{"n_layer": 10, "d_model": 160, "n_head": 2, "n_kv_head": 1, "head_dim": 64, "d_mlp": 320, "vocab_size": 3310, "activation": "swiglu", "norm": "rmsnorm", "norm_place": "pre", "norm_eps": 1e-06, "positions": "rope", "rope_base": 10000.0, "rope_fraction": 1.0, "qk_norm": true, "attn_scale": 0.125, "bias": "none", "tie_embeddings": false, "parallel_block": false, "init": "orth", "init_std_qkv": 0.0481, "init_std_o": 0.0597, "init_std_up": 0.0689, "init_std_down": 0.0689, "optimizer": "muon_hyperball", "lr": 0.0068, "beta1": 0.95, "weight_decay": 0.0, "lr_head": 0.00443, "grad_clip": 1.0, "warmup_steps": 0, "schedule": "wsd", "decay_fraction": 1.0, "decay_shape": "sqrt", "final_lr_fraction": 0.1, "batch_tokens": 16384, "seq_len": 1024, "doc_mask": true, "train_tokens": 142400000, "steps": 8692, "dataset": "wikipedia_en"}
Each number is 128 + 24 x the weight over its row's rms, rounded and kept within 0 to 255. Layers, rows and columns count from 0. Numbers have three digits each. The size before them is the row's rms in percent of the matrix's.

# layer 2 MLP up, 320x160, rms 0.0687, rows 253-266, columns 0-159
088:067132143134089122170147123106157133106135146124087116120134163089152128147153104127197151158116155131106123115119136123165153144150167129133161116149105199134111111089106101147135132079098120173093102115128183164154108100086157131176154135131108124155094123156121146138126107135140117130129118101149108127109109123115103083110127141133133120153120148137115156142143102131111115134187152114159131118110120123154138126160101147137170097099149097129120142159157108169103116144127132
092:102174128143132119127103126140155084123146139132146172093153133121119151126105092139138129145161113149112162114120148142133143169141111123123180133142142173160105171111119087132109138126110108096107107159127108181118141144173129158092144123104135095089112139141130109187168152112177168124080166118119090120136099124171117108141135153104116130143196147159142129109113174126100165100136138137114178113146143165138113126108120131167119121094121138107089148130149112129123117116145125
104:109105139114137138082116091106137144106120141135164138091094143141095099178075101131121172149118130082128109161117111115096132126119064146154136108123128135101113145084095086111089161106155099145177168109124132106173147137100120127147165155102127184147118172119120133170137138103167123109134109150133125129133133090147164139116113159113124135096127149132111120137111084136154152072114112126126138126150150127131136134153116113126097169135118152149106155141136172145128095092139120
124:073156140115145172134148160168150117123108125129143114086143118126129194141152113135089137109139115116122150136141129124109140141141095132149150108164146138128115135167116072129129104121135111110102092165142160140128162162131151109170107129126108147167129122114137108156170159087147108127096114158144138128117159172121202132202131122074116091118132132106126131139103146101178120101125128139124161120122170128121114125169140130092109151126117146110114113130116109118180101102116136
095:181107114115119114113148130152118123105188124141111138123136111121115116107117114126141167157131166104114101088094137105151166111139153168171135081080110134154131129107124106127127135146137080108144116057128114119138119141081145138122154081141158102132126118129114129118143166139146159145130099101113115159136123147116116145090130159067146132146140119138134091137126138138109074167122144149163075133084118131118088131103134154109109110124090125113116177137137169078130138094129135
100:127123074139142099123167124104108097071160132137130099128134114154153117099139162153133171123129152133095104125157150144138119105087139110118130104144114108103093126145144153138108147156143146113154107136103119112148117108110111134113138143118161122119122101183134131120116078156141134134123106076096162143125098112125121075146133144081104091198098103093090149087158121107119122119163132128110121094160156105150150153157144132153111124114120095153112160105105071099152152150137138
087:127141148106119098105077099114158138140072099083164101103124152141148140150138158101098123098169158157130149144075127127149162104120132144127143082139114130104120119099142125154101107147098103129150091154122130112154084180129098099105108093142142148151174098132129138091120128133132098130102133141161163135099154122136117104124132143132107117158145116099166139125087124120091081139105129126132132095146134153110141156141069125093139128096129123170161128148165103129152164158125157
100:167153144153105130086118074090109148143084111142122112195118176125084127115149159148109154108099130160112112155095112142119129129144123147120146146137113132154096150132120151124112135129088126090182123115155141140139148115152108124128158125155129111091138120129103146130122148169129135141136114134166145109153164187108159132143137143127200154137079099109132096181128165142153104088147099107078109140129125122137110118131119142141129170090130113151117131106149153104105113097136150
105:118153137122148125119159107124128163128116125087123152100190156123138159096162117108114122110098090131129106149152210108112129142146178089133150173159106130185151147132092089174110157135124124110111121127126102131113137160109080139138093160144123156109122119073143109120122172095119153143101137117107125112091150106129130140103128168106117118143169128171114143150135156138116136108110121144116147111134087104150155141147140092122115149127155113144132135188124145142152173113125124
103:129067169141174077124127133127153111148060126166173135139114158119133118125125157104159145152146136106139138129131124122151112151149138112082128091143119147118130089129152146116094131124104091099160138183120089109123113108181106145126124112083148097120178101111146155135140126116135159146107097149163079158095099154120137168131147118151180129127124105114127132154153117147157143098124142168103103152117145130144110087124087127124144110148164105129117131147159095133106110124137126
088:131127116122120177098116107090136165146105108138109099077132155146135125145138090141151128118127113110113121144150136114102136101108119151132072100112139124116099110090125138110150153108146110134145104116141086141133189125117139135150128128108122174108179098112086115103085112150094130142081100132161153165121125107117164084099120166097125166115115156103142147123151126113091177164169130116146131145158188145114113138177104111142120178132137126125139107111122092133162103124152126
090:140157144113124143156113162120163122127146120085121138110108090113123115121103128121105124140120126131136086105149115095119143165114097096122140140116182108147087077131124103120111097107132138153090109172127133122131114129134140080130108096073107126134083133148131104155146160106159074122123137112127151084150113124143121175099136125130126089125172114148080133096084103142116142100117155114138130108082090113125118132142141164119171131162123196185088130156131120145122108136120109
098:118076096146146156115100093143138154149129127116111140132102141115073083086137122136088150150127109119128137132116140083108106142090133141140083118079084138088118156112152135136167139124133142120162168104165083155154132121144134109139089137108139106095139138126114124128104097144121108081142131155092156128128130135129147145145159109118115207123161106116115113135091090131123131130122123119089126142135126120177132110107079106082147124098124133084125092104149135126086095117161120
098:118104139192156178137137130138177137161136116166180147131124128121139139112122135126122134111112152154146154127141141098124144121146143142102168115153116117140111132107113133082118138169105082110162108144138133128175164093129113112143137119139175135129123087131138137124118100123135137122128074154144093096140119086184169166099105121138109135138115123120125163115101158169134158118074127141129122158111184120130122156126120080154082173130185141098124123143105140108121114123089126
# layer 2 MLP down (transposed), 320x160, rms 0.0689, rows 253-266, columns 0-159
093:124079120124136134128109144132108128103145119126083165083142115092158153109140158122102136112153154127141142135142145169064125141147126111158119138128138159139155144164129117127097164146114176116108124108140063109125128126126138179103148092156109113135112159107117162120117144124152129173115115087134126112127121139090150129103139153161097133151107097105129099178107173123119162127092106165087082146132155147097080154159118163145126136143109118179137105120124127117158128113081133
084:109126123118153135117128127080111118117142156181138181116121125121067169113149112140160105179149066170134103102135099143123134120131127128146178099146086143151143132119135071145148165137110082122097124131097117176118134146140129126133130106094125096109109101155166132157093113097165165112065137135129119102122101113127106111125181165126161136136143132152155126113135126116158117131131126144140149105147101134145125108125117168140127085105145142113121154132162077150153122131148116
095:097143128084092168143097094125134110136132170121167104119142152194122113139127110139113114140097160144142151130141141081101090132133140152136149109117149106145096156133152136117068151142149156084158114163161170106117100160123122124112125152147178135135144113114161154126097122152148125154120086152134110114148140100108121117113132113138125148113116128103073087090077103102113108142117121140129154152147136126121168153113111151141167150146085122128127105136114178170109148088122117
106:174103115125122085122110136115100125127152121132105138159142107120136063142089183097160135124148146139187116137116130113178115075148161113107115145112114136076103123130120182121127178134108141128148146082154070133125104121131128144105151119121164099113149136126119148096105112169124138138134129116100115113156114126134105120084111109168106183071116150147122108127144127121124145186123114139131122124140117133142160136085129107143165101112117130144121133136119157159095141147161169
099:116101155143114152114131114160152136113105155170129106114166124114129119095108137154088153164152149124129103116107125118163145114113124121146110094160159141137158140136102123149151133153140100107093128078098155155178147146153167146106111105145117081140117126135101134138091138150143119119134127135087107110198109156127108144148106111087153179123125122151136119101121118114174124153125139136189119095055120109104120136130146169083128114125148110153108147135135124116192105145132152
105:160174189129090155134127124131112180170101085107168144158122072124123114121120097178129125084171131107118114123148121113144095154176133109103125166130132112123180118115131132136155098066173139147127158081154122148141099135167140083132133155135079111109133146134148151122133125120137130121126133162136099131092140142109146134137136114151165150097114125145100090190142152095133157144144136110132113106116114122120105133117130130122135145120103114111129076163137162120136134150118116
091:079156068119106134133118144099140154144094160122138120145111124087124138117165127090148137161140133168124054173134120146130150102169129132102110104087129117147126142122101073153108112112113171134174141162103119124096130147165118120110145142151145116138137130148122145082155168116130131129101118058112143126137168136136144135104151149111136127101123121109126077110142122144101135137099120111132113137140062135165128150120096132122115157098086113122083076133138130122151142144137143
096:148131142155137114139147090124108132143098130139081096188122152117124141126138116137106102128081138159093114140131131158143120162125122136152123143151138124184091130170110144114165149144136130081160149122148180102168136116149105136134162084141136154111119146163096114123108188131144129123134128136162121102146132197133152138121153130140141160155130104120125105155141187147164129133162111080118118146104108146102118093139142140124125171121092108092129080108126121129139155110130185
102:140082131076121097102100102159109125110158148115125128129159153170156111106135099156130152091108133122149137107103132129139112141125126088185116120124080145140130144158100133143121150135112131145144166105136127109090153133101090147130098138138148140109172099111159131112091173128151151145103127091125132145119096109082161132126127148150179084124144092145132132157142137161140152104122135098113121127089157112130138121156158146110159126125048129112169165108148115081103107154113143
102:121123139137147116137136157190130133092091107110114154110183106122113147132134144063124086115123138155136154122143157119122117123136136147103125184170127127128126139164143129102123141152124154116133136155121100089170131122147151135125094151180129139154116127120173118141144110160104143128142043128162113107080123153142117141133114081113112086134150066108135160154155104115151172117124161137112111113108133113118124087101107137134122095141108146150126119123113066133161127097128127
087:147118103109122179103096085139111111172131122117109108122141162114142126121150088150145148140125118136098149133132143130140138102116081126102115153137151169115138140091107118150158110093154143118139123166134101145102177107121165111157155131118142131149126105135135131121092098111154117159088117122176146185122140112146117078150147158111151179162113174121102163128139095114104126156164153116094134086116119115130106143176153106196131174120136128134130126115131101136152093134168145
090:177150164171168135133093123129186154127107131136109157134171142138157143107195102111129112112143109164135114117139111108130106144108104137103120142123103108153116098203148120133126120122117114150117108157125169113160120161153111111136115123072138124145122089146113153107171116122162110110081142143159126081154125125126113187111141119139148176075127149120126126118114111104102159133115144087133095139147132112109098128126173097130127124140125138116123110137108160113091148113113082
097:104079141146107125107101102093082129138094165121100140138115117127084098087165124150116133124166098160138123142139130103096101105105095132140110145101125134073109126142122125134149132087142155134134125137182170180162124137136092136149122106124143112125096112127149148124091138142144095141138111119142158126111116129117158117110140106108106147109135088133105103136096097114149126139152095145119112139176129107120120097117096129115118152078102109051135084124106076117111135110175087
103:137118156110118138118169079113137145167104156117121142135156096104175143113126139121098102098128162147155132191135139112143158132140145097093146141126175167131141125101121099109126138108154196167119096087119113144123149160130169106151142095143132108116135105147116131146116134122112138096130128094149135201151101151112165168145129137140127094104106146100112133108092128177152128135096163095145113104102127127149093082125145123137117143149119127136083086098109142134114163112124141
# layer 2 MLP gate, 320x160, rms 0.069, rows 254-266, columns 0-159
089:071106109162158126116130150084113187145141155158098089129114098132114127081143127073115128149144098105143121138158124148122101078132165102125113090129081087111152082150143120149163107115138097116097111127109132100091112109114153103168148152132136141113119128125126147094110138113126122080128082151165173122133147143125149144164121118136144145136109124107174127166120112143161098133115143143147117103148112129111122119149155167117143091130121132180121143148113082138170115121144158
094:150127135103126107085148096110172123133111127126107090124090125065159122137087122128132165108110082108155141148116129172101142078096108120176111082078138128134112152130082099132151128153129086149141135134131137114135118114128114149159137081137151131161132121095111089154124151092145145139095107104132164157148139118098161070135083160122138101126157109103118112119140114135144112079096115109158105100132099108154089137143095099114112152138140144130118143124129114103123105173123122
090:122136112139133066137161152120106139115117105087089149107180098154120112146122115115113085098140095152170131162172118142125131154133146133141143112096135143089077121117149173125107136151145165151152144096112101106110107096158141155106132108121083113159119129158128130151140175123113111135176106138070100122125110118156105112147106109137146127148132133171092132141116128186117146159163143120146085142136124127142102091081124141117115111135117161139121153145178113170110140152120138
090:139145119105135106132134135094139124143119080063107133119124107101111103124128125088089161158135144094098127131146127147097074173134165087133102132097122171128094108141087087125128125116150141126153096107108134066102117135122112124153150106109113129152131147123120106122165123114135120116136065148163144076076064068164145120124120167148141157153133125108092146132140110127096142098143116153107153114165101120157139120131138119147117120146110160139136107138134108135131147145136089
113:139126172121097160155107124124120176126101081127180120140150077123123120143115110157141128053137143097133116157141137111131082140190140115127085120081129125153162095111118143149153119091162133151130192086156113119153136129170154104173112123154089097121092150133112152126118137121131104140143114112096113126094179164123161108127123128145134125097122120135111104176146131103142136146141093121126124112121106125115099147121110146160117142111115097101148100142139159160158114121127117
089:132095108130128124167145166148110126107184131153119147141099128157113125112122107157155111149083121135134133144158138124110114125114103129128126155123150119143135169122129153123135145067177177128092183096127133135119155102124111128174170148117135129094092130163117144158130139131121152108123164125141110113170140102163134156108104125155172146119128156134105101142119094129174179111141124093115084169114105093147115114099158105136115144161131148092091156106106143118079125127125072
093:108135116109117109117102134095111115135142166174150129142134119121121085147148127162117142125153097109129092123167115115103104104171157112149121144151118123160125153175149191084152098173082131130114086131145122150124135147130051130146077116089094126123161117112116113142141121128146140119122147103100087112113169160090141141102114098129131136174059142132118134124112170108110086125131124116137147101160144122108109137146099143138195152145131142113111111111110132118116115139144122
101:145058124147089125087078182091160165132109164130141081147066147119139082110133124147085127105112161105133103154131109146154117131114144134145090118142147120108145129115157143161155130110128111158155144125098111145131121119130088122136166150150136160120179121153131082118148108125130092142112107160105172173130115114118149088120116159133113097101107123121147174138104132155111145119106117137107120095091127117142116168109151131109131155092121104101135131091131136111084142147138136
107:143069185118125086088133121104146152162148159139142113128084152137117091092116131110112168119133118109123108129133123138125137142116130118123149048107132121114131134097164153122110133072122078134134130141137108149137131134096150107134132099099154103109149108116077147118136144118144163163085117120174109186143102092099164127112131135159150159132119161113138104126127136148104145119099105117143154114148093132139147114150091080140138157155160127110113111134131116129148136196155152
087:126122097146099120153103140127123176143160143079118144143111163123135101138101093107168168126138109138101118119161135125120109154127124143109111154126117185073134156166135098107113101137123128114133116134094176124136135134146144120192120150138140103132100126105104090133122109151164116156099136136104189109110096139150142130134112132102142163139094075106132157145131102127138092120160148105130103116139102153128102153207137101152112133106140106135148131166128155172137116075116150
091:128168124152088121161103129106098130074116178102140095124071128112125109159128144154124115090120133174136135080139113153134113121101117099148117147138110121088115144146136139136154114129120108099132129176117099081136098120175151121121153095100155142103099151150112082146127131120138144138149124111057150109179129112141105127150113150194113133103193111138136143128111145173112134121097115130140145091075101119151155122116115167138133117130109128127135116149144129117086129134128154
100:105129120142109148143146140142140128081131142132123146091136118140140130122168090142129188132127130138103127166135166099112076141077166175177117131112107112126120132114145143143151126121132155120144116140151127138159109106141125133131116126073150116068156143141139113155111121172114134096138146150089161137094154176150098119142143096103102172145144085068120149139109118098104155150118140122154122150122132095152102145098057100100114116118117088108167131122152107126103134115148123
108:126129119145166169139102132102155156147128117159139092059130122114111128121127120111120144109150127120124144137158138133108153129144156150165139104183156141158121149153124135121100123142131083099093143164103137124185132086118135119112107171103146104144132116154127112109124101126157112120104112170126121040115139127138135178098139132086121140144108138138133156177106161166150128129131155142100119148135165105114123142156105050164085133136114136121164154120143137120104121096118112